python train.py --n_layer=10 --d_mlp=512 --rope_fraction=1.0 --init_std_down=0.00642 --lr=0.00161 --beta1=0.93 --grad_clip=1.0 --decay_shape="linear" --batch_tokens=[16384, 32768, 49152] --steps=8547 --dataset="wikipedia_en"
Each number is 200 + 40 x the weight over its row's rms, rounded and kept within 0 to 999. Layers, rows and columns count from 0. The size before them is the row's rms in percent of the matrix's.

# layer 6 MLP down (transposed), 512x384, rms 0.117, rows 374-407, columns 96-127
095,190,213,182,218,189,189,193,204,231,210,214,151,214,210,257,195,149,176,205,137,157,278,224,127,142,214,178,205,226,198,210,182
096,191,237,163,201,219,201,236,223,239,180,157,201,157,243,220,255,197,205,164,279,195,221,162,197,199,233,230,150,161,221,149,136
097,192,194,274,162,181,142,186,195,194,195,183,275,170,184,224,199,176,159,206,117,247,214,224,247,146,256,192,186,158,212,219,194
099,191,253,200,227,229,204,276,225,192,128,148,248,190,198,102,209,153,248,190,211,182,229,174,213,117,230,151,246,184,148,224,166
101,161,216,198,231,172,171,229,212,256,274,217,195,221,218,148,142,189,170,252,174,225,287,152,211,178,218,199,230,252,166,208,202
101,225,153,220,176,220,131,213,154,194,230,169,178,161,204,239,203,208,147,210,156,153,189,223,268,181,173,176,199,210,176,194,186
106,161,188,227,216,191,199,130,152,201,228,143,264,244,222,212,215,154,200,234,167,172,216,249,149,154,114,208,214,214,248,250,294
099,176,226,192,250,176,132,258,231,153,237,143,268,196,235,289,180,128,211,191,173,211,243,184,236,224,226,269,160,169,186,187,239
106,229,229,164,177,154,168,225,208,181,283,219,177,176,156,159,208,215,217,185,174,172,209,202,250,169,222,229,197,196,235,218,230
097,193,187,195,191,151,241,191,231,153,204,113,200,131,148,211,134,211,171,184,178,198,160,181,243,145,206,165,250,130,198,205,245
096,196,267,222,215,201,117,270,224,251,208,246,186,229,189,231,182,139,317,221,205,221,190,155,189,177,186,203,149,288,133,212,171
097,209,218,277,208,219,233,166,217,173,164,191,225,193,127,217,220,164,198,174,201,198,222,181,230,145,196,211,217,274,196,289,305
106,115,222,225,262,236,139,183,199,212,104,143,170,211,238,216,153,155,144,249,214,202,141,189,161,150,253,212,131,225,152,274,156
102,158,225,242,212,236,200,201,159,185,179,173,154,160,201,140,150,192,214,200,205,213,219,214,158,212,195,150,184,185,158,244,214
095,173,227,202,252,216,252,172,175,192,166,180,201,178,166,270,174,187,226,181,137,179,207,156,225,108,236,207,231,193,203,273,192
104,200,150,212,196,234,204,280,176,169,170,230,290,193,193,104,191,228,221,163,248,216,312,208,201,268,195,258,209,178,213,257,197
097,171,164,227,220,208,209,168,183,219,209,244,233,205,244,206,196,191,296,143,225,289,202,236,185,189,200,148,181,144,289,187,290
103,208,214,151,133,164,239,198,188,202,243,215,280,243,205,163,156,233,155,236,201,184,264,156,215,154,153,147,110,210,215,216,247
095,227,188,257,126,216,170,257,204,198,169,159,172,211,185,170,225,223,226,190,240,231,131,206,177,217,215,230,150,173,194,145,186
099,213,152,212,159,235,151,217,213,185,229,203,188,146,164,196,136,200,173,240,196,164,261,200,182,195,147,182,318,232,227,223,187
099,170,246,177,278,235,243,237,239,228,225,195,236,271,205,160,207,179,221,189,266,210,237,185,260,198,190,153,235,223,172,200,274
102,115,171,247,179,167,134,143,173,234,241,269,220,249,127,212,280,202,200,183,187,164,212,114,203,213,259,238,244,168,262,222,176
104,136,223,129,213,278,166,204,171,142,283,179,204,211,213,199,230,187,199,140,182,217,212,143,166,157,219,226,175,232,189,156,164
101,186,215,131,162,286,127,198,194,125,184,190,194,248,200,213,134,187,204,215,165,169,194,222,196,148,197,183,244,197,205,233,247
105,183,189,167,263,108,189,149,291,235,164,172,195,176,207,237,147,136,241,261,193,225,193,156,175,163,106,186,203,210,200,218,274
100,220,301,283,170,255,206,174,178,107,183,256,144,181,185,181,190,218,191,180,190,212,172,206,188,187,252,184,181,139,207,164,217
098,150,223,184,239,222,181,145,271,263,176,169,228,244,171,125,271,240,212,185,199,236,255,172,210,273,185,230,135,163,193,197,185
100,225,203,213,167,280,249,184,139,196,218,221,214,239,184,199,213,190,191,184,177,190,211,164,264,265,236,184,223,217,150,119,218
093,220,244,145,227,269,211,144,131,158,247,148,161,201,221,211,204,135,167,215,176,190,250,167,211,256,153,244,205,213,186,227,209
095,172,225,257,229,278,155,281,230,238,174,184,162,253,154,237,146,215,197,175,167,231,132,230,204,137,181,223,178,264,179,139,167
097,264,182,148,194,190,177,223,257,158,189,181,198,225,183,110,257,161,161,179,193,240,143,197,163,212,172,235,214,239,176,212,130
103,252,168,179,187,206,267,204,144,124,203,182,203,159,157,199,213,244,233,201,181,229,138,174,244,169,260,152,222,219,196,255,223
106,141,279,219,161,180,242,243,218,166,168,241,132,243,218,262,168,224,163,143,166,302,257,153,198,193,180,181,167,90,204,165,113
099,217,201,248,232,239,191,184,215,213,237,238,130,187,151,246,143,221,229,141,126,229,193,199,179,200,186,244,185,292,161,149,202
# layer 6 MLP gate, 512x384, rms 0.111, rows 375-407, columns 96-127
098,234,231,160,213,202,173,212,202,185,170,251,189,166,157,179,190,205,205,187,191,163,196,259,158,251,197,268,201,135,211,189,149
103,247,145,209,136,298,233,198,202,189,197,214,225,69,222,211,253,163,184,238,216,257,223,213,235,195,288,203,170,180,221,167,225
096,242,141,227,284,169,243,230,205,195,201,182,261,177,168,212,175,215,184,236,179,231,219,132,97,159,194,171,229,249,230,162,166
101,181,218,184,121,261,302,160,192,195,230,201,139,166,266,240,216,174,249,163,221,227,123,207,276,159,220,195,235,109,186,161,196
099,167,139,179,222,250,179,156,205,168,220,186,208,155,163,238,205,244,206,168,135,149,179,225,120,213,238,146,175,255,219,224,285
103,160,176,188,134,198,192,208,194,148,203,257,230,186,136,217,265,156,176,205,197,231,172,184,191,126,284,199,139,149,154,87,242
097,141,172,264,245,223,157,202,166,271,143,182,212,213,206,223,143,175,174,215,198,202,235,254,181,252,297,162,220,161,170,182,193
104,287,141,202,259,135,185,233,116,198,182,196,174,175,193,200,199,150,168,197,261,190,220,181,103,165,201,187,198,169,202,190,263
100,293,226,259,123,232,227,177,233,175,216,223,251,142,253,234,259,212,252,300,171,185,197,250,215,230,168,231,233,309,165,173,153
099,185,198,176,177,254,111,273,192,247,245,216,244,225,237,184,186,219,230,154,211,275,166,205,272,190,235,213,148,200,200,268,273
101,207,251,162,198,182,135,276,177,155,259,229,177,184,208,183,174,211,253,230,172,164,196,136,151,241,217,219,224,200,196,122,181
101,209,120,232,258,236,259,226,220,95,177,211,213,299,185,179,160,176,205,211,226,217,221,214,245,75,225,222,233,224,121,172,192
102,163,239,243,210,186,148,258,198,175,159,200,239,211,171,215,212,195,125,207,184,176,205,197,236,189,216,195,134,228,192,282,228
093,208,203,148,215,165,208,193,243,131,315,200,173,131,174,258,200,203,218,155,208,189,216,209,139,224,190,182,243,219,204,200,216
101,194,206,235,142,208,212,194,177,249,158,127,194,121,298,150,123,243,288,224,253,178,223,128,83,179,230,243,132,153,196,115,243
104,159,251,186,218,277,179,205,236,252,213,206,130,186,156,172,234,192,201,214,205,228,168,113,160,199,241,186,119,223,171,248,188
099,201,188,166,258,164,219,201,182,160,258,322,215,223,257,141,229,188,222,109,210,168,241,210,226,128,180,193,196,173,238,225,219
100,202,157,213,202,193,216,210,243,206,227,185,278,185,221,143,273,173,201,206,230,186,214,187,282,143,256,201,164,228,241,101,173
098,195,218,307,172,157,227,225,185,164,305,193,255,211,156,196,190,192,151,200,200,120,214,197,217,262,227,211,241,271,189,215,192
097,216,158,192,155,202,198,320,172,271,223,129,229,202,249,139,272,139,172,169,184,192,231,170,204,183,136,204,235,219,216,204,192
099,241,173,237,163,195,197,237,215,265,104,197,180,180,197,191,221,215,264,202,230,237,248,259,213,163,172,138,166,163,250,227,229
104,168,214,149,182,180,198,286,216,154,232,243,265,113,162,273,220,244,196,180,221,213,256,148,244,208,265,200,182,212,210,202,205
096,225,160,161,192,219,88,213,172,221,172,231,223,113,241,261,196,180,199,224,188,188,149,190,192,173,227,226,215,242,163,187,145
104,260,211,209,223,162,240,200,229,206,222,61,250,215,177,259,142,196,181,153,179,222,218,240,182,178,197,186,187,155,210,182,210
102,203,197,201,109,229,234,169,217,208,164,190,212,253,206,154,244,247,206,185,182,239,172,247,216,201,175,311,168,235,177,224,153
101,183,258,252,204,241,195,214,210,209,240,176,246,212,173,137,174,201,151,205,181,205,171,182,182,189,194,190,203,196,177,205,245
097,191,261,216,228,137,203,206,192,200,182,198,208,144,144,225,225,140,145,181,171,185,179,246,173,247,193,205,190,198,209,187,205
095,183,205,225,169,235,284,112,129,164,162,236,219,177,182,240,197,195,224,233,173,237,214,224,202,165,229,167,283,202,145,157,238
104,155,191,235,234,264,155,159,159,233,171,244,220,206,232,140,136,213,221,228,187,236,224,169,140,196,241,173,169,207,221,255,321
096,143,250,166,200,223,174,197,142,166,123,195,206,205,169,219,185,241,160,105,208,142,213,280,135,218,177,269,192,193,210,225,214
099,200,235,141,181,302,205,205,187,178,192,191,141,130,260,130,217,221,214,234,175,187,215,181,202,173,185,181,181,195,173,235,219
095,247,182,221,234,178,111,178,176,143,186,151,205,145,210,143,177,174,217,233,157,214,288,264,171,207,204,157,126,209,102,191,241
099,230,226,165,201,231,224,216,292,182,227,171,180,226,222,207,123,185,222,147,235,205,261,160,255,213,204,121,238,275,146,152,221
# layer 6 MLP up, 512x384, rms 0.121, rows 375-407, columns 96-127
097,198,202,186,224,198,211,134,169,122,165,314,169,220,170,262,149,217,178,230,158,133,174,279,155,231,186,195,147,245,207,168,209
098,149,236,258,178,165,176,231,192,191,221,228,182,269,180,225,283,216,184,166,162,227,203,202,223,231,149,272,203,223,87,176,240
096,260,134,240,145,194,194,189,234,184,186,231,184,168,207,197,242,253,188,178,157,211,193,148,251,209,220,145,196,275,252,181,172
100,193,223,203,173,232,267,131,191,206,274,176,212,146,207,251,196,262,169,159,150,238,187,145,231,168,252,168,188,151,167,215,230
101,248,176,218,160,203,170,156,131,215,201,224,245,256,133,222,210,186,204,179,112,211,245,215,222,203,223,259,241,255,216,182,189
106,172,160,146,174,155,212,281,185,252,174,202,238,257,196,164,184,161,174,242,130,202,270,231,201,235,128,235,195,168,211,292,182
098,149,119,252,225,214,169,221,184,181,223,153,308,154,200,155,185,176,208,171,152,231,187,197,211,150,237,147,253,199,234,161,166
106,194,128,175,162,224,162,251,232,134,250,156,208,222,154,224,204,218,207,193,164,189,241,194,178,140,152,300,210,246,304,206,254
100,231,222,143,151,83,213,219,188,290,213,184,164,211,177,275,243,129,222,256,178,221,194,167,218,148,191,177,172,290,159,238,169
104,190,222,192,264,206,231,92,178,232,272,195,270,164,265,247,207,158,238,221,174,260,231,222,226,136,109,165,136,189,158,243,213
097,254,180,263,229,225,226,117,249,274,271,188,140,211,189,179,243,197,185,170,295,181,143,138,226,178,190,187,216,231,255,190,209
105,151,148,230,215,312,324,195,203,213,226,187,177,218,188,180,147,201,194,313,194,189,204,185,135,193,202,186,231,218,105,203,107
102,217,223,189,202,162,266,178,163,164,218,235,188,215,205,227,118,242,168,171,192,204,96,161,153,158,204,204,190,221,203,249,165
094,191,172,160,187,284,191,179,157,226,160,119,122,274,172,239,124,235,120,212,183,149,250,249,193,206,190,248,213,131,194,255,202
102,160,192,147,224,182,197,212,212,204,245,229,246,288,194,223,214,217,196,188,230,180,235,219,203,260,236,217,299,108,156,181,244
107,178,225,133,196,168,155,201,146,169,210,172,234,132,216,167,168,113,184,157,240,140,118,255,226,107,182,179,209,181,234,161,216
097,163,219,176,196,141,222,192,224,249,138,215,165,123,244,168,212,229,180,266,168,201,220,210,207,176,244,179,174,165,156,216,264
098,203,198,194,148,199,152,159,252,166,252,153,180,212,154,221,217,247,179,204,165,191,169,199,206,181,161,173,188,154,75,146,268
097,174,209,189,226,208,192,209,235,175,183,190,221,212,173,228,220,210,145,151,170,179,173,140,169,228,145,248,215,258,191,208,198
098,203,188,248,201,237,208,180,192,265,196,197,248,157,261,207,158,152,189,242,144,222,241,238,221,124,149,242,231,186,174,195,180
100,260,139,265,187,172,168,232,143,242,209,172,146,215,143,221,259,121,207,183,186,185,201,156,235,194,225,220,173,228,236,126,160
104,204,189,145,136,215,175,183,172,179,258,314,202,148,165,165,190,223,236,161,188,251,202,191,287,222,159,157,169,205,237,143,178
102,177,195,224,228,234,239,224,255,160,185,227,205,274,196,152,200,160,172,206,144,163,171,172,243,238,155,227,113,125,221,258,163
105,206,236,140,247,198,207,232,242,180,115,257,286,160,173,211,227,213,252,200,134,187,181,183,143,280,224,254,277,295,226,173,167
098,214,165,237,248,258,224,223,167,206,199,160,121,200,161,239,166,220,156,137,188,158,173,212,224,214,189,285,203,175,204,186,222
098,176,163,231,273,174,196,159,239,100,251,160,143,181,211,172,184,202,208,173,205,229,243,146,177,236,151,196,239,257,116,179,195
095,181,229,185,258,210,155,250,119,235,157,204,203,241,185,230,179,250,209,168,186,221,211,261,209,259,200,217,250,114,181,201,142
092,243,220,149,276,100,170,223,188,90,270,214,261,189,205,223,191,217,200,181,161,236,134,160,217,125,206,202,164,234,254,173,170
100,199,195,199,99,236,169,119,187,203,233,199,202,248,164,160,210,177,222,207,202,164,192,176,217,197,157,223,188,223,243,150,165
087,165,209,166,273,165,202,164,223,157,131,176,214,243,202,193,190,232,246,178,173,237,250,157,174,188,161,252,233,246,173,225,164
097,167,139,191,235,222,226,172,115,192,223,253,225,242,213,167,206,264,285,160,191,256,202,163,236,132,240,197,151,148,225,185,263
104,156,230,167,146,241,254,276,240,187,179,248,217,209,159,205,214,237,206,226,165,185,200,133,183,163,224,237,221,191,161,164,157
097,241,148,196,161,208,243,243,233,225,202,164,178,136,155,159,200,123,275,232,210,212,189,170,219,217,189,248,178,202,139,120,188